config = dict(
    qk_norm=False,
    extras=['capped logits'],
    optimizer='cautious_adamw',
)
Each number is 128 + 32 x the weight over its row's rms, rounded and kept within 0 to 255. Layers, rows and columns count from 0. The size above them is the row's rms in percent of the matrix's.

# layer 5 attention value, 448x448, rms 0.0183, rows 356-370, columns 336-447
size [ 99  95  96 103 101 103  90  93  84  92 100 103  88  93 105]
[[124 154 125 188 112 115 118 144 164 133 151 158  77 117 120 179 118 152  85 214  70 168 130 135 122 178  77 130 121 151 160 135  53 142 135 144 116  90 150 134  93 160 142 129 125 131 107 189 119 161  94 119 175 143 113 102  61 164 119 124  77 102 115  74 144 115 163 141 129 137 108 123 155 130 131 100 154 136 141 161  91 139 116  97 117  79 133  80 162 102 175  91 152 113 177  97 122 151  69 180  85 152 183 172  88  79 128 120 101 201 125  88]
 [136 111 127 119 154 151 111 132 157 108 112 123  78 139 118 123  91 197  98  63 188 156 119 179 137 166 147 121  91  99  68  12 184 119 160 206 102  99 103 161 165 146 128 175 199 146 133  92 154 145  93 102 149 212 126 103 169 117  98 124 153 120 137 137 198 117  88 199  72 115 109 106 114  64 164 149  85 131 126 125 111 139  89 118 111 165 138 129 133 101  98 105 106 131  83 176  93  63 102 114 175 126 102 146 154 127 128 147  84 147 114 174]
 [135 162 141 165 164 140 144 161 179 149 135 114  81  70 105 167 151 165 103 137 100 129 102  77 196  97  91 134 109  94 139  86 122 149 111 126 169 123 102 133  70  85 151 103 170 110 154 159 134 134 201  78 150 141 110 151 151 114 177 174 103 125 104 146 153 143 116 227 157 104 143 128 152  80 166 115 141 171 182 172 110 146 164 117 108 201 137 101 166 169  85  80 104 130  91 175 149  90  36 117 130 119 137 107 112 125 139 112  94 124 124 131]
 [125 155 145 155  79 115 179 107 171  60 132 153 124 159 156 179  80 140 147 207  78 121 135 142 128 166  58 138 119 209 179 111 105 141 182 126 141  82 186  99  77 166 174 157 171 114 159 122  42 145  56 104 118 104 142 173 128 157 105 129  95 135  78 126 126 129 126 136 155  98 114  67 121 123  93 152 110 105 140  82  78 104 122 110 117 131 134 139 206  98 160 153 118 110 135 125  97  80 184 161 128 116 145 105 132  91 163 117  56 134 123  69]
 [116 134 141 134 167 121 157  44 147 131 119  99 132 117 159 129  99  72 109 140 101 103 111 119 194  92  79  94 166 167 180 109 143  63 157 159 172 121 154 126  89 128 146 131 137 150  84 132  63 122 122 124 145 115  91  68 122 104 124  80 171 152  77  87 160  97 105 139 141 148 182 145 119 105 101 131 141  94 144  86 149 179 141 131  92 120 124 106 193 148  53 194 152 137 127 153 117 134 130 148  96 133 161 107 180 152 102 113 191 142 131 138]
 [102 117 165  98 148 113  89 104  77 191 115 191 147 137 123 106  90  98 131  85 161 150 132 146 155 134  96 122 111 115 100 140 163 188 115 131 167 167 134 164 159  81 146 102 142 144 150  80 139 181 214 111 132 131 103 161  98 141 141 150 132 116 179 122 113 136 147  77 124 190 127 152 145 141 127  75  88 132 108 117 187  92 137 104  94  91 128 132 136 107 116 159 118 132  65 104 133 153  68  71 112 121  99 100 119  90 117 107  75 170 145 150]
 [155 107 192 125  96 174 177 113 132 120 147 184 108 168 160 109 114 148 119 195 142  84 151 117  71 162 188 124 102 146 162 106  74 143 176  96 128 125 118 120 227 120 125 129 131  97 228 113 114 122  86 162  39 141  79 146 152 113 139 170 143 112 146 166  98  88 130 155 108 141  89 177 138 146 152  80 103 124 163 135 101 158 101 129 140 148 108 107 124 171 157  80 138  97 100 168  97 138 104 155 132 128 123 153  81 132 125 120  54 105 108 154]
 [185 141 148  70 152 183 111 182 159 125 122 132 131  84 107 146 149  62 146 131 105 155  95 117 126 135 225 147 114 165  89 125  96 184 115 126 160 170 131 109 105 114 143 138 116 146  87 170 133  79 129 140 169 110 164 187 176 177 114 136 117 121 134 143 157 152 132 126 147  89 180 118 164 153 169 186 143 199 140  62 129 130 123 142 170 132 128 181 155 134 114  78 165 107 104  50 115 126 132 118 143 157 108 105 140 115 168 136 117 181 155 176]
 [142 117  95 121 184 171 170 152 153 131  97 131 143  82 112 135 100 101 121  89 121 160 134 111 198  98 159 188 181 114  83 144  89 148 129 135 165 170 109 114  77  95 186 128 123 159 106 145 157 121 143  93 160  46 255 126 121 125 145 150 107  95 137  83 192 171 185 132 103  82 154  94 124  87 164 194 185 168 151 102 108 109 131 107  96 133 113 185 135  93 129 124  98 136 178  80 159 144 135 116 105  99 101 148 132 124 123 131 102 127 151 123]
 [131 124  60  94 137 136  88 183 163 102 105 108  99  90 140 127 171 198 111 126 196  89  74 119  66 173 158 131 101 148 165 168  43 155 173 123 138  88 108  84 174 131 122 112  94 119 110 177 131  74 113  96 173 151 119 154 129 110 132 203 104 115 178 150 174 155 124 191 103 107 120 148 152 145 102  95 164 173  97 161 113 142 158  85 150 133 113 108 105 107 136  80 151 110 163 139  48 129 137 131  63 129 110 121  89 108 140  95  81 138 145 129]
 [110 187 158 100 121 126 106 135 130 135 125 181  63 144  83  72 189 121 160 145 174 133 117  78 142  81 140 119 157 176 108 193 142  89 137 104  95 138 137 175 110 191 177 174 151 143 147 139 143 113  91  79 118 119 158 107  99  64 113  64  80 136 111  93 163 121 120  91  82 146 132  58 151 125 106 162 175  93 121 123  86 161 119  85 159 123  99  93 117 108 185 117 143 131 104 122  58 149 155 111  87 125  97 125 154 123 106 155  72 154 145 130]
 [117 118 157 113 136 112  99 101  60 120 113 126  74 106 137 109 140 135 196  89 177 127 118 119  72 135  77 140 141 129 145 111 120  33 123  63 150  72 130 141  73 130 160 118 157 135 177 113 123 140 160  89 160 161 114 147 133 121 193 214 123 113 187 119  87 143 124 107 146 126 159 118 174 141  69 104  75 132 112 102 101 112 136 127 110 100 126 157 143 108 163 140 125 123 143 159 145 110 147 158  97 120 116 112 127  62 117 170 111  97 125 176]
 [ 81 119 140 170 111 131  77 172 152 130 125  66  98 126 161 133 145 141 120 144  97 117 136 138 166 146 128  75 118 159 165 159 108 124 143 158 156 105 137 116 169 124 179 140 115 107 131 137  92  86 182 117 128 180  48  89 117 120 146 124 146 171 125 202 103 121  87 173 130 130 184 154 108 152 106  74 114 126 195 174 133 181 149 155 106 149 112  85  65 181 129 107 127 136  83 222 140 143  95 153  88 146 121  91 153 180 120 114 149 165  87  64]
 [105 132 117 133 129 137  21 119 124 117 139 140  70 131  99 136 186 175 140 100 172 105 116  47  93  74  58 113 119 127 144 113 105  90 186 111 100  90 132 165 141  91 126 113 217 133 130 167 170 121  89 143 156 188  99 149 117 163 157 145  81 129 157  90  83 152 133 132  78 138 140 156 123 156 100 122  96 105 112 149  86 156 127 150 136 137 121  91 119 165 167 122 129 141 141  89 109 122  90 110 140 162 165 160 141 100 117 122  92 125 133 124]
 [144 142 116 113 112 126 146  74 124 151 172 190  91 131 150 114 146 143 144 121 125 155  72  81  88 142 160 113 126 105 120 105 129 113 156 140 173 136 130 151  68 145 170  90  85 136 107 213 114 139  75  86  98 142 113 155  99  89 129 127 179 105 143 101 126 121 158 139 159  85 117 133 217 125 150 108 142 115 138  76 150 149 169 141 132  95 139 155 150  74 123 129 150 122 134 171 145 112 136 140  98 138  85 131 117 112  98 151 127  79 138 108]]
# layer 5 attention output (transposed), 448x448, rms 0.0181, rows 356-369, columns 336-447
size [100  99  95 101 105 105  79  96  77 100 105 101  91  98]
[[115 100 164 133  93 146 161 103 148 113 143 166 147 117 138 140 142 126 121 121 135 122  82 125 125 166 120 125 116 165 129 170 148 137 138 107  21 144  88 125 115 145 183 131 128 145 198 100 124 114 198 155 146 137 129 126 145  77  97 149 121  92 105 150 205 179 126 147 112 139 128 150 162 112 123 127  58 117 107 137 134 166 184 115  73 142 144  99  43 198 117 140 156 194 104 138 200 144 127 106 156 125 178 116 146 100 118 131 106 129 174 152]
 [152 133 247 127 124 162 172  71 172 124 175 130 142 116 153 118 110 139 186 118 146 151 139  78 144  79 108 160 140 138 138  99  87 154 113  94  84 107 129   0 143 116 106 142 221 130 127 101 155 155 155 177  92 183 118 105 127 142  86 125 181 157 174 159 121  87 138 147 157 101 131  60 131 115 111 137 116 123 162  85  85 132 228 134 138 132 131 172 140 117 117 122 143 147 142  81 158 155 136 118  98 116  79 124 157 185 136 112 137 123 135 134]
 [147 140 185 139 121 139 190 159 126  92  88 110 190  69 129 128 128  89 127  94 149 124  57 145 140 134 154 191 122  94  83 125  97 133 109 122 134  88 123  78  99 141 123  96 167 204 109 114 137 116 200 102  70 136 125 126 147  77 119 163 119 123 140 132 152 139  97 147 147 130 117 143 109 115 152 110  70 116 147 100 154  93 113 134 124  75 141 127 132 143  77 119 139 135 118 116 127 180  92 115  95 129 146  78 134 122 141 161 128 191 165 122]
 [110 128 109 147 101 188 179 122 114 104 131 111 128 118  95 122 132 122 139  98  93 144  92  85 122 146 149 135 173 132 128 166  90 142 140 100  96 110 126  71 102 141 167 139 156 134 154 112 137 113 112 139 159 160 128 164 203 132  79 180 120 133 150  88 142 157 106  64 100 135 110 127 100 131 149 126  96 111 137 109 121 146 203 112 104 162 141 154 100  97 148 115 133 170 104  91 122 144 140  92 140 111 128 153 215  86 107 165 130  88 196 130]
 [112 192  67 167  55 124 109 106 124 135 130 118  92 125 100 131 164 163 145 153 150 175 149 121  88 110 140  78 173 175 144 130  50 110 123 169 255 117 146 159 159 154 154 160 105 101 129  98 128 123  67  82  80 114 112 127 127 155  77 106 110  72  97  66 108 163 125 103  97 105 109 146 157 113 144 140 102 125  92 117 119 156  54 142 149 123  59 113 103  90 193  99 103 122 114 191 123  85 119 130 103 125 189 138 132 118 112 131 130 101 188 110]
 [132 114 177  82 174 141  71 128 124 135 178 114 116 116 115  95 123 101  94 147 174 107 122  79  99 104 121 114 128  59 145 154 164 130 146 126 105 100 119  65 100  99 104 121 177 162 131 125 143 160 121 124 124  58  96 142 104 148 132 118 142 110 125 152 102  71 160 130 129  76 113 129 171 142 130 140 192 142  68  87  97 105  79 108 134  75 112 146 131 129 152 133  93 132 167 149 128 140 167 153 125 126 124 116  97 143 109  80  88 141 142 114]
 [ 46 125  80  79 129 100 151 148 180 143 103  78 162 140 116 136 123 142 160  96 118 146 108 123 185 103 133 149  98 127  68 152 123 134 125 104 255 108  85 178 108 142 130 134 151 155 179 159 101 114 161 183 163  96 123 151 237 146 141 125 142 132 144 102 122  86 146 122 159 155 117 112  81 116 169  94  86 150 167 145 121 155   3 131 112 133 213  95 157 141 118 125 128 186 142 124 132 136 123 111 100 142 121 140 170 103 184 106 153 153 163 105]
 [170 167 255 140 190 111 138  72 165 140  96 144 128 136 142 141 127 191 127 113 196  41 148 191 118 165 111 133 128 142 117 131  85 124 123  82  69 180 156 140 165 147 101 176  78 121 152  68 157 120 102 104  68 172 176 116  61  96 114 130 141 133 142 115 160 164 113 130  90 113 109 133 109 123  81 151 198 180 144 154 170  76 138 124 126 136  78 101 146 166 118 119 159 140  94 134 117  99 137 151 143 138 147 126 146 148  86 186  93 133  96 145]
 [190 135 255 147 187 110 137 137 107 104 132 132 125  98 154 108 129 182  98 113 144  78 123 132  96 170 140 142  85 129 169 116 138 124 129 139  10 168 191  33 146 110  95 139 106 117 103  68 149 145 126 104  98 137 181 116  55 110  98 144 145 121 107 146 123 188  46 134 101 122 131 161 136 124 106 150 193 157 130 126 154  90 255 132 170  99  62 132 110 145 150 129 163 105  86 133 130 103 118 154 152 102 139  88 121 114 118 154 117  81  64 166]
 [169  68 249 109 155 126 128 115 174 124  76 127 139 101 149 142 101 160  99 127 131 118  66 149 198  93 135 152  51 169  93 146 109 128 139 117   0 124 144 141 127 166 147  97 120 110 192 109 125 130  95 145 118 158 167 142 148  98 186 143 127 140 166 110 169 142 100 135 136 105 210 102  70 134  80 133  82 154 166 178 133 129 137 129 131 149 200 124 152 137  60 113 150 152 114 147 152 136 100  95 152 109 161 128 119  83 110 154 105 142 101  90]
 [115  78 255 111 135  95  72  45 167 125 100 126 155 126 130 131  93 124 131 131 148 154  94 124 119  64 127 102  87 131 133 154  89 135 133  89  24 181 172  88 139 151  83 178 183 136 129 142 158 158  93 139 105 168  92 127 103 154 128  91 170  92 120  95 182 103 136 158 110  46  88  85 113 122 104 129 170 121 113 133 146 139 197  82 108 105 108 135 136 176 141  92 154 132 135 105 102 114 150 137 151 133 173 180 119 128 105 124 115 110 113 146]
 [158 105 209  71 170 153  78  92 135 118 121  93 101  86  98 113 152 122 119 112 129 104 115 126 148  95 112 171 129  52  99 169 136 143 134 155 100 137 133 142 135 116  58  89 158 132 146  97 181 204 158 138  93 144 114 127  68 110 164 149 129 146 146 110 134 125 102 140 143  94  89 185  91 137 138 141 121 107 106 123 138  98  65 130 179  82 132 123 163  80 108 133 174 141 151 143 132 187 135 134 111 167 126 118 117 123 109  81 105 103 153 117]
 [ 95  72   0 116  99 114 121  90 124 124 146 137 116 149  91 144 112 124 105 140  97 208  96 128 114  96 121 128 115 126  78 147 114  96 125 156 158  80  79 148 118 162 127 120 122  91 159 128 118 112 165 101  85 121  98 160 176 145 156 151 107 124 130  90 167  80 156 122 162 154 131 111 144 113 134 116 102 121 133 126 107 167 113 152 132 103 167 164 123  69  71 121 124 145 124 136 121 121 109  96 109 115 150 116 169 112 184  98 132 169 217 101]
 [146 153 111  95  91 104 137 107 103 109 128 146 107  99  43 121 150  64 123 114 146 109  29  92 170 131 126 123 145 102  59 190 128 152 160 149  24 130 111 207 162 148 118 110 158 124 143 159 145 201 147 120  86 104 104  96 108  77 114 100 156 102 139 128 172 124 126 138  93  71  79 124 132 152 146 121 125  81  75 139 128 142  33  83  97  76 143 127 164 133 102 123 145 124 136 109 119 151 137 133 131 166 135  86  68 113 127  96 120 142 162 130]]